Part of a small language model's weights.
Size: 10 layers, width 256, 8 heads of 32, 8.13M parameters.
Training: a variant of SOAP for these matrices, 429M tokens, 3271 steps.
Each number is 128 + 32 x the weight over its row's rms, rounded and kept within 0 to 255. Layers, rows and columns count from 0. Numbers have three digits each. The size before them is the row's rms in percent of the matrix's.

# layer 7 MLP up, 1024x256, rms 0.13, rows 0-213, columns 128-191
092:115076117133075073126113106088170123131160134155132134127093155144165117124110143171126165123133142162143133111122170096128134117151148123105104143177157107124126153109128100064136079081180127
091:125145139155132138203099131228118079140123172176138122127154129160122086112080107192154096118169119097121124133132126109104166177136126170114114107188123174114133138120131113097128107148144131
109:176179105080069118170088147130119176168133083103133097121170104165089141119099096121192062228169177076115139138138119136153126135169130108145137121130161156131118098120083123096138133125157113
104:178161244100156151073130104098042149140092127113108126144090146136173146103152137110137161161128117120157111077087178117158144122100129128116107134192193079156156167132176120113113146123136084
106:057119097071124162116193127101132115163147121158131093166208108162137185100066166143132163184178136174119137038102120107160172127086114084176150126091137139091186146128158109112113158107199133
102:132082128130121127165085161128178077100105104083111108175164149163130135137133131153137103116161115113100100090104122154140116083164083136142129169154208079143149146181134094177128089114178121
103:098098106110067093162102105070114117157119061159098106063111148103108143139119103171172140098130160125117141129055108166122107146132134116119094141154130134108127155107078093127154126094185170
110:122132169052165103132138110144166203158165178150134090143080134157136159159197098152111163121061128129129131120149117114183134152133089153171130167109076084127171148118139115105114098097185130
094:134105177080151171121125049116103119145138135112165119138128104139146130173153124123115152124092112111091112082092121087142170075177104140142088181080129150091152131123140221095091081130134084
105:110125141098090100151129135179164071107111132120121110126143208148144119120103142107095132168164119134141129099170194138087088162113125092187071117133142085139138144169120115093154097130169032
096:154188124173109122095119122096113127115182133159153142156127115175164087149069164124134092152111108131104077113160081112119079143153099082107117138117091148173118138157072089149194151128152172
101:094133164163107162131090144119095064152093128112123147089114145206146106139125144099184122114122134130132137123145128184109157119152117072205139149096154145178124150106147141144066165140173146
106:147172108130153182048135118198092139137115146136158114064092103116154118125156083119181162113114102056138086147124109100055116101145136116087079118191083150164085106098136165115128119192152115
104:120138225130207116132157085079135101119151167178070135099049097098151113122120056155126153068136051163117134101144142118146068140132092159087153171131113080156120154134155181156139148131172168
095:122168097159134113091124147146132132107138119114146054136159130079093161113059058060154129096144110155114057056124039132122121173161158173139134105156112130139129160127131141026140142144056141
093:120165057177125125079153158134087140141162125144161166216115157122135120156098172121115128128109090194078095090175151100115098125151105151133113167128119156091125092130154149061153099156125141
100:132144139093107170145125167099144132122080194095213139128168074184165108104126106128154200169109099123048116119100081111173153095156131107109160098157102143052142164149166142145148122143179102
103:152133125181167143089208157125116076079130127124107142118104118132147107112122128110137110118124077209146127119173121094130142061115105127150116088106121167130174112124068158179099111191152073
095:134066179155159101151119108122096051119113089121155110134125149116148141091140164168120098149143141059155108158175176122098119185102146124102141165170144192124095143168171083138169114106177180
102:172085110162081134180152159136179112158178119153127101167137135156147027142147110210140129077129174172114151117091089179158095144110066123086112173106171146105089080174152131124165108142124146
102:134128138067121175182130174175170168102165096122216067134105098180127175146153104139154166122113162130122055101086118146109140080163126110067132169094125108150111104126102116096083110109123104
101:147161109130126195149176138118118078153139133150070137126128100143184172077158111137118155148078117176150160094046162125053148177147082180132087097105138130121113088150126100173174132037128120
100:104074064135126128140093152131096128144139098095150099167148212109145118158161109138189150117137104146116155131126093145093125113097153166156141088088086105114106175092153105163152109106189175
100:049130157143142084124106144137176057126064110150116150174147110188070125116111147168164099110119129139114117077111135144190060080120045124178114131097139118139083071151111124147089123170116203
098:175137136101131167092129074141166117124106147169171154152118077124148156126139131130101092149142173087186106066085121177135194142136101083175121125156090162199109118179108109101106077098145177
080:095120127154125156086086119173088095135128102147117136139096132171099160136118137109152124108172108118124163084092109096154108137164143099112155174192084178136159117124174146134088132204111112
108:122140177142164121131184117155153164086101086109081159092135142109164134143079155136116082125119129103119165150132179115185167105150155128068113156133152125082128148078132107114230154071161134
103:139131174159155086141128150075178133105209151128131129146150084103149126129113081102082131108113129159129089119124170185191109180102106124125142139091103056159125063153084108123078186205165114
081:137080086111102127140137099149172132106150136098033080102122151101098118090164081129126186122098111126185143082055092137124114124160146095146093158132147174126117137115122119070144128170188122
100:149078097196078062102082182110137111098166207112085143111145111101121158148087081133199163109087126127075066127106131142142135138124173101155144079058116140123140114113114110127070085158093128
101:142086130128083100125078162114163130116100150135124121159142109093133170123122134159133144187124145149117140161158102094107119150106147121124156130172151152090097143068135118169137109102126155
104:098151109116152118131166185109088125152175091111093143180133161125155128144113169189106039132087120163143092144098119074133128153147126090133142121129142132107102121122059116132165167076131162
099:088061109110109131050149124095082136086133094106128077139142086187128133131135177116165135151143107128085111155108089119180104088138181130096135124156156130117116181148162141111121179092125136
103:082188130187208128132104105064123094147152130119134176144086118135092083104165095117125101121128108078113155177160095123112129124124119139130113190103159135187115121103151132160124099118130148
108:130123093098135128057038120099096128115134173188113078112128149117136171106098083164175072087133149151121127205088131169150156134148110120149109116118083167102130119179130107100146153085141118
099:130143168112152164090121123165145085124166162068163175164087125113103137111095138117098110084152182160104161175098154089168101136117085143151167121129112093176159149155152185157052160109100101
099:223045146161141117166130156141123099063130141138157167169154148161135079139124071116147117159116135120156067097158112101093097147127140141083110192094092161132091129079070138151134118175132135
090:128107117102147106142119115127176189115116108146142121126153087161140092114153172159121163117114126130088116079098088109119098116112120081170079121159177138155180134137090125135165154096164134
098:076122095127051168135102117145093136135080159088085123194102147151153170122164089105215117153082134167070100083146099207146085164083097140122111068120112158140126101089102179076107124167137084
105:153140147142107119136168101171182084102123102111138143083136119058093117170182089108153133131189129107151124109083098193094094076132107102131117098137102200171046126107163115136079154145178163
094:169103149106163116084162098097135147220145112102128099134121078119151132139137132151168121152089116143139137126155176062184151106202124145075104086087183186126167070159114123114091167143177145
100:145045171139118124151083115185116107149137055145144114129137158178119121078189123198154125131138169128120198164162118169111131120143087111176130147061112133184097145146124106135091133185108119
102:126132106130221147098075133128129150118156116159149130179090183096149137157203134167158160115097175119108105152077105147091154114110130102049096154092090137111104074182150112150114148103114164
093:094179132134102134088147135117123091135043132119121100190129136145137126147124128095118167149097112118084120117180097154155110104106147091074130168181113150139101100141185142098113156156161128
103:134111114116117093122136095127144116142112144158177184100111133146166130127106114088145072114135104133142109174127133156163161139094130093151081132108093153120133159143099149137123104111164114
090:121065150108110118140139103117117178168152125124146099127113140140114145120114129162109129100185083169169124194168099143140115105139097106176113148142200139045089113132105110215117101174139121
105:106169047079114090128128141165129149141135100184154161129162115115125151132086137156150146195147132119108107164130133120139140082065155142136115145130113120087077177127162150029071146124141130
105:118088154113129138126107107105095101144184128183137126093086129105103151153084147120064095138134069125113133073158174124063108117199078149151115110131154146142151187157115166116123080159075061
098:137145087089110164138163146124141148109081125111113105103107124117139118118163097117123177118183138114161155080132166106199126145120084166147122168164149176156137155124123164133147140110092125
099:115102160170160147146104101124083134132109125164196123108168134133127155135205139107116114151094125112081129119079103153112122058115131097105090081185157144166142112080151135113091141078144079
098:097124061131095104136206125143165051140150111133145158153153122133116063074164121111109117143034156080150147106097132164156137157080111111145126140175103132133106056135122125112169156100099150
099:151126159077148138139119131138106189149126124137103122094115144122106156191147142098132074128119062148085115127080102150170086150123122115216118162155151131229119127150174077071173081131191106
098:150135130151109116065179088111123065130108148128223070155127123134084151115106155163120171112075102058083104164119099109073170143068158042138106141069117131094086135204137144126121146114085136
087:086107102084158161130146158122130133109118150138114135105150153165160107107183118138183127136097145140180114073051110119208155175154157122161155158119129129093107189153146108086128052106093094
108:118180134132139154081152135123109117195149109136103201119087087109112102127116172153127116144177103082083120116106091112077139118142166146147148140163178134100058162129119079078061102163119112
099:138114204161112175190118122135116142154135114106092100139156123100147124165108109166089122154113123116106096156158121125095175111112075130150105118126147172173185155082171139151059152125152121
106:113137095146085122118085088118094113165128116178131108148151138117122116040096082134125163129096068161115162108162133100072117114159172118114114179169127116154149113178117129151088111124115164
107:099181158139126063104102146098171122181152122115146170110130045161150201105164154154132103159115095164102127132137131138113123133091114176146146125140108145108081110164099146131188153156163139
096:133150150102174128137165116118154127171054129066107217161093083129098099137149119128145107123109097097158055078117101065096082155078134148143119152098140166040137111135162098155161128153191166
105:105178129124140116136161130135078148069133131107153128147162162183112145108117142123150094112147036109135085112129134144209173123108164124124210130118145185141067115152164134098109134076152190
108:063162112113163091138118156135147142179102186125097170208098139112104120145136181164118103132090123116168139181119135155082131148138131074160170115113138173095102173132101119094112122144114113
107:110120162179137119089122217177136140219113107074153138102079124137120090098075166143201134180087141117097108102166111151145135122110079166153078113130040120121134123088130077083100168101131113
102:182116175079155066125113114168073121029109126091096196113122102180149122180136142147132130109227112133132109181140096160170122153095169132142166154073129156141171095117069122094081139184156129
094:140137113128110165133162196106139154132143193120132113141150155129065176085069134173104076088084107140080112124110148107096137137101181104173084142109123119056125128070106110034133171097152120
099:071125121097135137111096105133204161116144171145140143149126154145098105090127133178150061086112138133177147166125148160151098127141079128141143133142132122066146151185139131183147107117080161
107:096129119125118121175177154147184155094140134120113190103096077132163141098152102160135111117147143102110115183127192111149051088171083145167139125137162135120097157227185117078106135081150158
099:150137088132091138118120110123138161049154156160149154124153095182151141130172084160118195064146124109223114130133051140104119157091133049226152093144142138152128191120119094097087096150122121
099:167139127187110104137125159138088093125114105076108255110121126098130157127153102154100155095162091088157136152145097103145078166066107166083141179138137114181083155148152131198181152160189150
088:161125125138166107144115093141136128099147109150141129130100086105093068125103104143129117092116130073127154119122157125140128098140116102133130119152180152146141122131162099098083079187161149
098:164152062119149087189127116126115153127156072076080129108091132102066181160125127066119178191119090087072156155161157129152099122103113191155141137156093118105112093158163172150091136069113123
077:094137120165142132182138169143128121129141128167042077156139075117150075167173160150076120146094158126157156130126113155119132095195065118133117096155202159148152106087130132155138104167148126
105:213102151139106107147150132127144177151128121142154096097134060177117166179055092106162173130146110184162082108105141151207083127096114107150157152108127119137082096066127089120046133125143087
103:152166119089133118104140082073105124134106110126112061148139143107151077147112135120155112100111111118148110188129136128111110135162207164062153172130131158150078119068117145139086138152123163
109:145067168115138134109063133091117122135097119167161088087146121070119058157097152133121151132161083162183110136097079109159098108111094122145092148118170194093075073126162129079199110146118141
100:086137125132136133089106109147100068192150102116146110091147082149147131102152159107125164106114076159178125136102127138079079107124166092116146122101154105119108126087198104180112124057070124
105:149111110156180144114117113145130093117146061155100141141136100124122147197124145105076185100111113093072097169137122101143148131100095152194122149122141117130138158127152157125173155131087079
096:139175056142153194140131159176117140080154155186129103112074145135145142182103133123139172134178124143110099110180147126118090130198151115113123148149090163186119147103111117160122110156158127
101:131120158112141164053220122171144157105146164108138089191122095145176127142145154069121158123143107059177141167131120076155144125068125156125070109086110136121159143087162177196110101162127112
107:161131129153039153111120136072082105170136124123129110093078115143116143113124095159109169079095107106124134155146129075098079080139116131162110217110160163112090063128112099107172147095118119
097:109181174189146204152150170137106158113125106109147105110132072116113155121109136110188126109148104125141130129183157159084167132114129128135126117141082173137124113184137089122091148153105086
105:073175131116161160117128130013121096118170190154129127173133072136111116153164162147165162085167110174100171112158071096145120130129143207114189163158090150141113117131097129072103167119165075
107:169205188139145148128148078174158139154103150137092085159154134118158138140164113066143127128155130067110063132192201183162127126086095127141146127200134210063160181137118125186140143138160112
095:139161064083108104046108138078146092154173140103084119155118095086094076095147117135178124094099136130103122159091123064104113157094131088170148124149063138160103085154120125143126125105151115
115:139134153155104066187145123118162099142115099167149110137141105178140178188124124123087069179148147137105137138139148153104104100139111150170081131170119199098110106154108158164079145079148140
101:107155128127141074099169103136182129110168079119133143129177079171060129051122088154203181134152181155087160155127125131101175135160131134134185121117086126172081135086112108105157139132180138
097:172135183131123143113156103145077147170146147112166126164124101083074156141127139110159162179111091188130122156122122198092101112085112157092119052112154188050170135118095071140099155153080153
101:174154166105076120174118181140088153121113117185099072151082107133116067133128139113162163106150125126091131135105215167141082122115113064115131136069064108107147111139118120153125152096108176
094:067164096073110138130103115091163118131132139122121144153103098170139084118191129138165121163119120107058113091091139139140067166138174135110131129141124145169117182132144084163139229139084151
103:152093112101097115112161131168098145104104139166080133046088162099139073132097169102184153205157146141097141128140148180118044184109199147146153158187093137131092147130114140070125126098119102
101:109137100143075153127115132157107165144094106079133108172113175109095127151145155139113134146101120143090149123137093153110151090126125167146184079117120164106093157152132097115069188144156143
108:175127095131159118159079116163081135232108105091145139135128082152158140072164106135143107168109121113117157106134098148143122175110218106148099080086162117094113122160202135113117076148115100
105:104118092117126145130113086146088135116133116098165115152193108115107169150130125157108077092096151160082092112178149176085102146094147150167158145105104130158094108098128094134073125152129062
088:103103177134136106125123030148169148157118156170127155144106093129072147147131106091106091133154141171169118133132091083104107137075165162121123108160154050154149168161178154155121137114136126
109:136117154199112066132119115185109185172137110136144181179052129172055164143169156089159086118103159133091086160145150136122126096130189123101134120099106139170136145136093154181159176129129185
094:115147081120114110123088148140111112149109165114110155142135111110148129158072107147089124112102154197112127146094109151089107129106178207195146096214145087203168074162129126097149123106119131
100:107111153096139089097141131136168095104109126129074111180172119139138115119097095096184146155110168080147122152069093147120119139126108159147152138135104112134136163087105086108139139187135158
105:080072067140149127135183128119120145100164163168092100123090069098121162137126183113131139154093138193049152179133154188138098103156130148071155136135108124110125135184138108062131101121194134
106:143122108136126108100135151134159094123023097123109165181096189176082136136144083130135142168164162138043137078167187093176170134160078084133110109167077134111094119131140102065142111141145142
096:145139093169137186066113123119188069178174083122089113155185115135182133080174127113119134188180103159117142122139200132173148198122133139175112182177110146140115135132130099123128164148107140
096:124118174154150173133103105093112141115091163087106128136106170139102085076130130108096153145153136113140137130128101109128112178135161146139139139162142112088184160070137097111154151115173121
099:197131114138112220134128150159070127146112106158128073148121088097107210130110105116131113160108108118131163114089098122122103130174090131165183145120131134186149127089132081103075157136167135
106:070177110112133114169115152131198087163090178181135140166148194148119101165174135115147121146042091107111143088096078108153114086102134144125126156148084147140096159088122094149128088125156108
112:175091158110139086121096061118167093119141097163083175115142103107135098099116088093100178161153152210124109143140130134095118104128131137177109141125118131121099155162164158094120134154117082
099:106140151131146098242126113131097109097094167062163127152144125051137077132119139127143172143102202167167066169137120092151113124098149078150139152132066126123172087092155153109185208149145146
100:118088149120174138122103142122137131112180135137102121148081122138105116090107103166153129125143132141135149137095097095093112104108154197069138103111157137091181140169089132148123151144119134
090:114111142122198143145184113154114116131126152130116092156097096147146133133149088088158143147098059069071147134080157095116097133141145090180110085102155153109153105151090140088092154146135136
085:132123130137178100176116109198141157137085153116105125179150121154127147143137086156134131104121132124096194160201136103115146081136133135174140087125098091163156112175097093109106083120117112
106:178122051158227138110074095157132149155218174129187127143059117136097154115187142135148159177110113139141139180125148114152095107150114207169100102128142166069124143130121137143086145138134121
093:134184164176117116058203077160125100158119090119162173179108105103157092128170149129145156187140075098105156125065174125193104173129051112141112084104147136147125143088184098128093144121149107
100:129182121116094138076099130170115110160119149116132128112180175161182073171151106137130116165072102151088144127180136137103098119095115135186105148127158114147130123186123084147153175190158158
105:124134134132127151133119134151124063069164074147152184145132138186095221155155143107165116177166058156133090131140111149132125139156138158139136094185068113173135122119175138179102111135125121
094:137128116172098110117145113128155142097171160155144085112084077161134125166145104150104116154120166123093130061078111140139140143094126090158165162124139122101136102069132163148166108143112138
107:189103145136131106125123109135129107102091150115163130191086131139073152104147172092145143141125136128136111092090117135163150141222107168197164178152109153108207125132164097075082151163117139
099:095202112142086116089123120141133124152135125094139084160150104165111113161108153121137155169139155062126077100107124136098117107200142101184099117179093111167052191104110117108130147133136113
098:177090142133136164106113131076127176099086060168115087170100162142171131105158133136141091187126091141117082125148116164154134104123168130120097170107123146105108182077139160097095090142104128
094:087138039155156080112138123127136104191158110130165130109109105116128146135104129121127111094155123162110109140121132131160075083090164126098181105119140132130096155152129082124134171133111150
090:119162161125111129099066110105149125153123159168122093140113136084081074147128129093128197114075087125130146090144135173122138155095202095091140175134125157138173150099133110167091131156179134
109:180134079137105201167129177125064137148197126112125124164113130096106157136114111116112121103133087162070109107145177155176079111126150040116153115170166155144141150144149121073096114161181171
096:100093070124137121122120114143127156068076072120106169101144188142095189122104088160169145155086196127090130150107147137138142157051133110087100152089169187143139105106162150101169173103153112
111:097109121121176171094093120079093166197172094120119166112128153088162117098134089163145146115106081096141091123128075083143118066118163042085126161141096153122109184049110079120150134122217097
099:110123110135156102084103101122122161153113129121157143180162122117169162180093121147151161091037168157136123148162132078119102089134174083114128120182164127078111125133147164110109080129101136
101:052059140123098150132102115172044101117090124126181117149069132087136135128162167134193167152126102151106140094110136133108132125157146148224087155118189130118104134152130181138113150150138156
107:103113193153149169113171131095130098149117150094123125114139120096111090128128120116104211113153075124071095096094156120178170072130159119136132120154106115132134125109174062202132076128155157
099:121126135145147136174120144081201099144114111069128176144206089168120106196141167143144162092178096115049235060163109089071103145132147124187074150094160127138115138088143144089126120116131139
099:132156154124165118157117139143152146114120147089141132146097090159078169094109156169072149143157107141102215155150070196122126102129134112102180099120144170133088112122099129141132101119195167
097:075108104177129093133067092115118123151182170149069079104137125123114073162195123159135134119110168172090114087118148101092134159196116090083127144119083109140123086094108138114126163159103083
083:101127156148172158139157064124120173068116118066177156122087147186122165165132073136143152123129073134061149207142159083127178148149094115142043117111139120118132134145137150111067121124106119
105:130103112120148148119108131140091142156200130153092163137102193173095092120145159097153117104109154115107139127159157208154135140154146126163126140162155168113117148165116121131085130092148133
099:169133085134149141157156134101122067146125126099179091127048120159168125115158181166128190131157144162139170140109048189117052140116117105124091122126117134192118142162192142077124137090178151
109:095180132138136141138153148115104142140131153071138110118089138151103164125133158137137152117116144132143136149093140145123150191137086117058156144141111168117142212103115119102154137067156144
095:099134125174126126112162156167173250126114107192077164114141172103168104184077133160097125072109130121127140146175139166170089156144108142151170184128093131116118102162089125142088130131193163
090:095113145183161076157119110107139134122109127099155137159055143093124117145080135149139178104091095124182094075149082148188104096101123160103120154097108097130119138162152129172206186105128141
108:084168045113108126157089098106089108113109181079125126128128106116116100147138119083113114127107121168141116100175159097123134065123138138129120118119114115206181141118132068130129160124147098
102:178170091174114083091110122156151117125153122171152169136130112096130163112151122049149113098104094142128102160076135083118080120120162169181112105140072083123128141106116185166081121096134104
101:143142068088088084108135113141070167165123114118183094133088182112108140123154096127135120157116122120155131115159207105114078066138122118115148139134126133102132193147133137165088124120162153
106:087178164194109127138122118103117101129205111129136111091140109217128154148144214125068149099124104156142105124128147114103106096111127113111166152131185108077139115124134130169052174144143090
114:116150121129126093182130122121169133160119126118101116192137186089109125121151160161174167148120184153143108073162113135133135144147161147108134185138060106128143103152135140153151064157132103
086:108105126130134150146101080124101164128196161116114109091125147102089151165180188103137111119096028114151131177125106148171100137121143126145103165088109182136141196137098155162117119116149110
098:193154078118113122170140127172079123155152131086126132104110119096130143122117133116089193139105136108129118080144117102162154082077169120136145195090126144129142122095136207114200105087111221
098:141119093158152108142104124157119108109099050108151125155156077147084153118124183104141095122140107116129096129137124143154151092064104176077094133162116175093145120123105068144115201155188105
090:112110095157140162102157064149213128206143117152115164133164110154110122120057142191144117156086125194144191134094135150126133176141105146137092121128116141121131156139125115090112067170156085
105:104064184080146104153082103091100086082096118152102100068114102093131101163104123129153126128150115123096179159105063101138113162164186145136173102150164144148130080117109137130115180126124115
100:131081176158150114138122102192174147107127142148107137109118073126095130131135125133123068111064106198149103150132086137105102059091183179180071073153153144130111155176163101078109154169139115
100:113116084147084136168154063104099181180060161120110200145116112125173150066174107105129148191145134129170074085097083122157098125119162112107053163130123089175127164156143123123143136117133123
103:138136111093119148102102111083092163151132121130136152091082126111029108118112135080181114136170132190105107146123140123114089165154057158159154122121115141141100112199141072056151153182148133
109:121111161124133117140124065110125134210190130105141121125098088164152145091111109134108109137084135179107120091152125183144086172160094105071084153112129127110138134204146176160123113158182133
087:132101089121129084142118143055104162126124118153132162143101072177111068138086166124120128128154141166174130111112113151146170129134146043032121090120116147136133161108105194124098196096128152
100:114114131134100094144172147128106159087136130118104062088089124144116136137128128110116100152121148145142060152088067094175090098136170145157178117127095107142133155115103150072167172165139059
112:106160074143150067151131111125103131151051096090180132176163164135153141105134147164126175141095113109132025113110134139105124139148159097125149132094115093127111137129140175157120110131152090
114:109161144142109140064090065127160102084152068119119077117158084086066124183097123063131176109094166175131097114137119138130113099132117045090091077120098133156101130087096153142151096133108126
104:083069122091200082146116142137214078114083075126130131200129090155079092195118110185124139125159121122094089090135120133093157126167125156175093086124147160106077123116121108151121139124152168
096:103215101132062094133099122169109150137160146187062141171174110172118163166131155160095141152090144092095122140164179150144128126082087084154071154111068114105133147138084122130077147129123083
099:113113166160072199136091134105063142127135113078106145132158112077101128101149200114110118091116165135110092138117151150055108148121158095160121109158062136116110129107108136127083111117121092
101:121139106194107138148087134132107108176166125175117159094143153136085125125118154159112208136180093041150108129140122183128088111152150169100120125152121120096163182135122130108120157156200176
102:161115183123154142103160097112164111086084130136175120156124132106180133111079195181126091109144112169087157122163123134152124135154087111084109065084129127088192143148130122111165165077176096
101:147132164114093128097061112175172111149162087112159120151139093147157141162171097123161134135120096068152123072166140094155117198071144136121176123166114198103122124138065140170141073104098142
091:133128122169158080092130144131132155161112164141145079120121151125133147138097176092188076124204119143089099097074116121122125162157111127164173148146160125107105141130144110095163126140096148
112:097135097127005129090172177144067083109141169187173141128092106172151064112163150125165186095151150186130083138078121145137123087129078076092119124091126155119124183134177110136142076166136179
100:123146158103133112117114121146093155169138070076175169097117122124146157059158141130152155122095236118112157107141100169132166144127164172164097096136106115156155166161128096044094102152149136
102:114109133173124146052103116161094185147085156109082082162120130141153153154087166138133113166144160128090119166080085135135125078091132153122134076147145068112164190170150135047158206159153114
102:118119106150111056130083133137142076103151121135136074143182129114109172085123190120124120116068135125160103142112185157175135122147101160137218208183132096152172103148153091170104163075119127
097:154113196168165133128165098073116099099181179172160103116113114079137155145126176123144150156132132169142140148090113143115108105098160116133093139157139076091164161123082127143146132074095124
102:065073117145157122116146124157077143116128120114207110173139143098123068146116107167149110104111094126099137174099121117114159128102123151130166102080124154122107114164148110084124163099148144
095:206115141149115126174129123178079133114119105094155160138087122115127110184203190087111052117181104142103175186099129102115120113139178157130078130148160171155090094116156135085151093120105140
099:125083106114158128146114144149104128079221063101181086130101063205097105107095139125123133143126119075164118150134132102118117136164133149109164149193122112148174130101169143179139170077161148
096:131161093109101069165137100121141123139056089152152139106124161093091094108118098088126142161111117135117094098138108105158138127105221153080119186117097132157122129098154131183116117140114156
099:169132115144161135109142128031121109146135180161121134105107049111108154067098159185147184127058102140157096152112151176110081199126145113050111171126159198134159107179136125111110093141069090
103:137168118137116079195193069159146117066179158130174124179104153162124159116099140175108136178125106142129096139162125195123108092126087106127160144055119139126092176144115096126104179159123083
104:208109206126083078111151098088168134177158125130130113127099120084153099121111184157096112134181097142118152070087152223125119139137137103134136137125170141141156149116125125113120107121139118
098:157089118156122143130146123090108115092124040183147123094120153149203099113135137103156107137076220111095099150174166129194079116085080061132172156157144103153102154103193165099138138138191135
096:161098151085149179119125150123150100165107136095162165143121133136069090066065160117099139119160170134139138136072093153079151125130117122071115067114176148091087173084135138155100162111152174
101:149107148101132106144131087105034094203065137153165072106124178119137153136166115126139149135127069123087141111166126168145143177130111161155135079148164123119067170072147127168183180125178137
101:175111137090113139135167123115109121131200111172170100141096166113084088172170075197174121187051136125123173130148074149130134173128109131122144104148092175096070110126144072152183111107166088
098:124150184184168128082104065154160107121132086129134127177112184104090067164122082184134117110090132066118071111143198132115106107100197178138121187071133137155105108100157117159119102090127122
101:169117154160088159126100114173147103109119129143038121100163098165117118154119088129153166132135101145126090120189083132072159060070125118186134138151123110118136118189074114102121171105118132
097:122051140065145054079138104091115080118086110133139186139186146154066113162099081133119157144101171090103149118137166108094058084140138128127174143106115158119102114138110142146174081164125115
102:126116145093070112072128076111104158157142133121158083158106137073106062102162096109114089132142086101131094164163082146129091131117170133120132135125120120121147170104124134149101138143141114
099:149087151115114116154108082086159112140147117122108187116103074087071068122114159105155072117118130112108116143128110143114115117143110180163059171169054198133092136108074047125134102128092189
102:146075119144157149197116060157110090115123150153173154151166120208159138054166123183140098146130175106107083233114174078147063150098121172082065075129106149110143158128214136155074184098149146
109:108149110171055114065152120151179114117149085170101168105112115103171092135120135162147166135095140135129178116151084116195179086167173116133135190152120109122169129103075172103135122121136149
101:166158147140164091104193095121077150122157132146119166166113114127090168068126112125142151153173147107102142153098099147192136096110089118126166060121154099040087122059167118122174122164173151
107:136169166186104151105089129153143050116141176143132176130087140038088110136122167134128136137136101175169166110108078163126107132094106073156135169175118125108162196086131130097163099159149134
102:069097114131144157113127090079113139089093136154132076137124118136136131124112167148165149152099130157117160077164080061097126135082108116144242087109125158147178187151111146062139062095129107
104:118081209126105138111112111125120116122123088150154122173147124167114105117113108188161087150180090091161166118162105108066123154093119208114106132090091152140152129181103033159101112202104179
092:131122088108196142100079179095082133119113129138111101081140124198148132138207128134125128110163129157100146107189181090132139104144125145114097145110123120174127122201146122155131160086128162
108:090181128128081162112182117071125175184120141105122190116104153155142114126086119201240154168143116140145165144149115153099121132120113091171100128123124105165156109119171098131078160191095117
108:103127134112135187033169128181039126093127180137135127115129089140110149166117079155132107147107160140133130183126091158142125109145107151096172167136143118111144122075147120082129139146148188
089:121169139126064164150112092079152162123148103157153136117096149157125169112113154089154128124113055139065103100173164136135115165130175081153113106120173130112121178050101088112125144154168182
094:129125120151122147058164087154100158086070172147148179180129144103157150104140106139090113146114129188143137114093100142151109135135168068180128146161155106107145172132098159142114107162152139
096:176151061191158156131127086165121151133122168136232110140139109090073113107135120178085131141158090117160111177140114112129107164121055148159081162122120109143162177101187062094139157113089105
104:103152085154073126105162139181120028178067123128184139138144137138085125129184217141162166068120096125095109092131134139132144152099180142134085150172112128081096142143121115110083107159142165
108:104159152113134101121053093147161098166084185145122112095134167114139126176113229186101092152111140131150104055114170037094076164128120167099107177111151116135091156108140146157144102087165138
108:062145181119099070124192091140085116142080124130201201160133137110091135148116133167117026184128115136163132104092093188142122108161156164142154153126112067087109125153163126125126161140155095
095:171157116127103155141156098154113111170107152130123182159174092161095186085156093194089117097163098107116121114090140126158109114129149137099140135128128147167128184093153131134108156178073097
098:136158137098145132112115080196085102111122087149141136148140156113150153142140165102166097213157092104124123151158090073102122171194132119109136184178163159133139138100088118077170140166134167
109:142081131104143130178162132083177137167113097116141117135121122129037120061185103120172198130116111122180073134152154123143130193203094151130103149137140093167129146104101128080079147171211122
093:152135145110137127165092141072117150115185114113115105139135129058155130170157146152143101103066191137067144159162159094118169156132153113118133209104193071149137125066095152116079083128121166
103:212149089133107128108118105118159087171138149145134127164186158132121085175163149157130097115161116121124063061130068122080154089079123136185152131132106175144156085044101161200097069141143138
100:160162136147087104098069128190141114114178117132159114149070084101101134117096103185106095143153108176067102165159105138111109184210138111056112180192147123099145146056110121101187085091168118
112:133156156179103103187141124166110135114092150112140130100178099178156147124120124150131157085231158122134122144129146107101062089080096177187123115132150115143087134147098158084149149130122037
093:146158152104142121164140054097141152138125081127111107106154113102136122145093096194105142140184129070132119162038154123128141114202156090104130153122141136145120090102113138108136102104141179
096:179044140096150093110135119153111138183199121152152141164139118106079122137142070083182100152123107128120124137079112102163120174124108124123185133168125120121137107104155217120068097138182118
105:107146090099168191104145158123151113120096135141094159134174154162156169102084092147166133141131108073136064176144113151158130162106123102105141179129137111119147124144115211107122123071139095
102:101136051074118174094115058100120136119134133096098146189166097137137098129090142123177158118182107166110181118145191180088112134154179106168067113111150115161128095158118141148105154156153104
097:069074132103130139153096125144152105188134151189107155098144212078102095132198125102125108089128139099127136103158108129148120110156091094110194104146078126148124132143097139074154172148135098
098:125181142159103147145168119041111102159232123099115158097112165126148132140161109089141109150131100109096123155140140183157078124078130132075166167094113098143082086156110127152142125173179115
105:141130123120106102101088076059122096146157143085104123138112097156156136128168113183106132140091145085137136098149111150129159112127121053098091134113065099107116093066149177085135070120139104
103:112101195121141139101154173144145167164145169156110140121155115165129118135104146205111125108075112120067194107096080159114105164131118102161122129142119087116146127082148177136118159104167137
101:131125146128096157126162079180101086126110145124129128149160193136195138150092156122079109103105160168153101152115107148124131176127110084161139139166189121172089114089137148112194156090133087
101:185103138149219113150138111071128144115158132144164156124114134101139100125086144117152134172131096189125105120065094093127131181167128078146111137131070152114150177177135128153132133160080128
104:133154151168105103201073073139113102147169119121103171140104135147094086086096106134111124089091123082159100087157150069133108094134166148138155092148133189104151137143135196214080173089150068
101:135166164132131155103196162163120131187158101079178127115112161166092178075168205116131117127109141135149137109122185128139108129127140115089066146148187096143168164132159129094127129161120135
102:092106128145164091154100194110172141117161103146144161120105189138131189116087161107115083156087134089126130134143106150092149097126159145168104147168165138091138152129202136106173103100119152
104:089186151131097138109143116122118142147068135117129128162130058134096121089155133151133189129078121150098102125156173058123142135142180128116112114174125158134138176119113095124111124082066118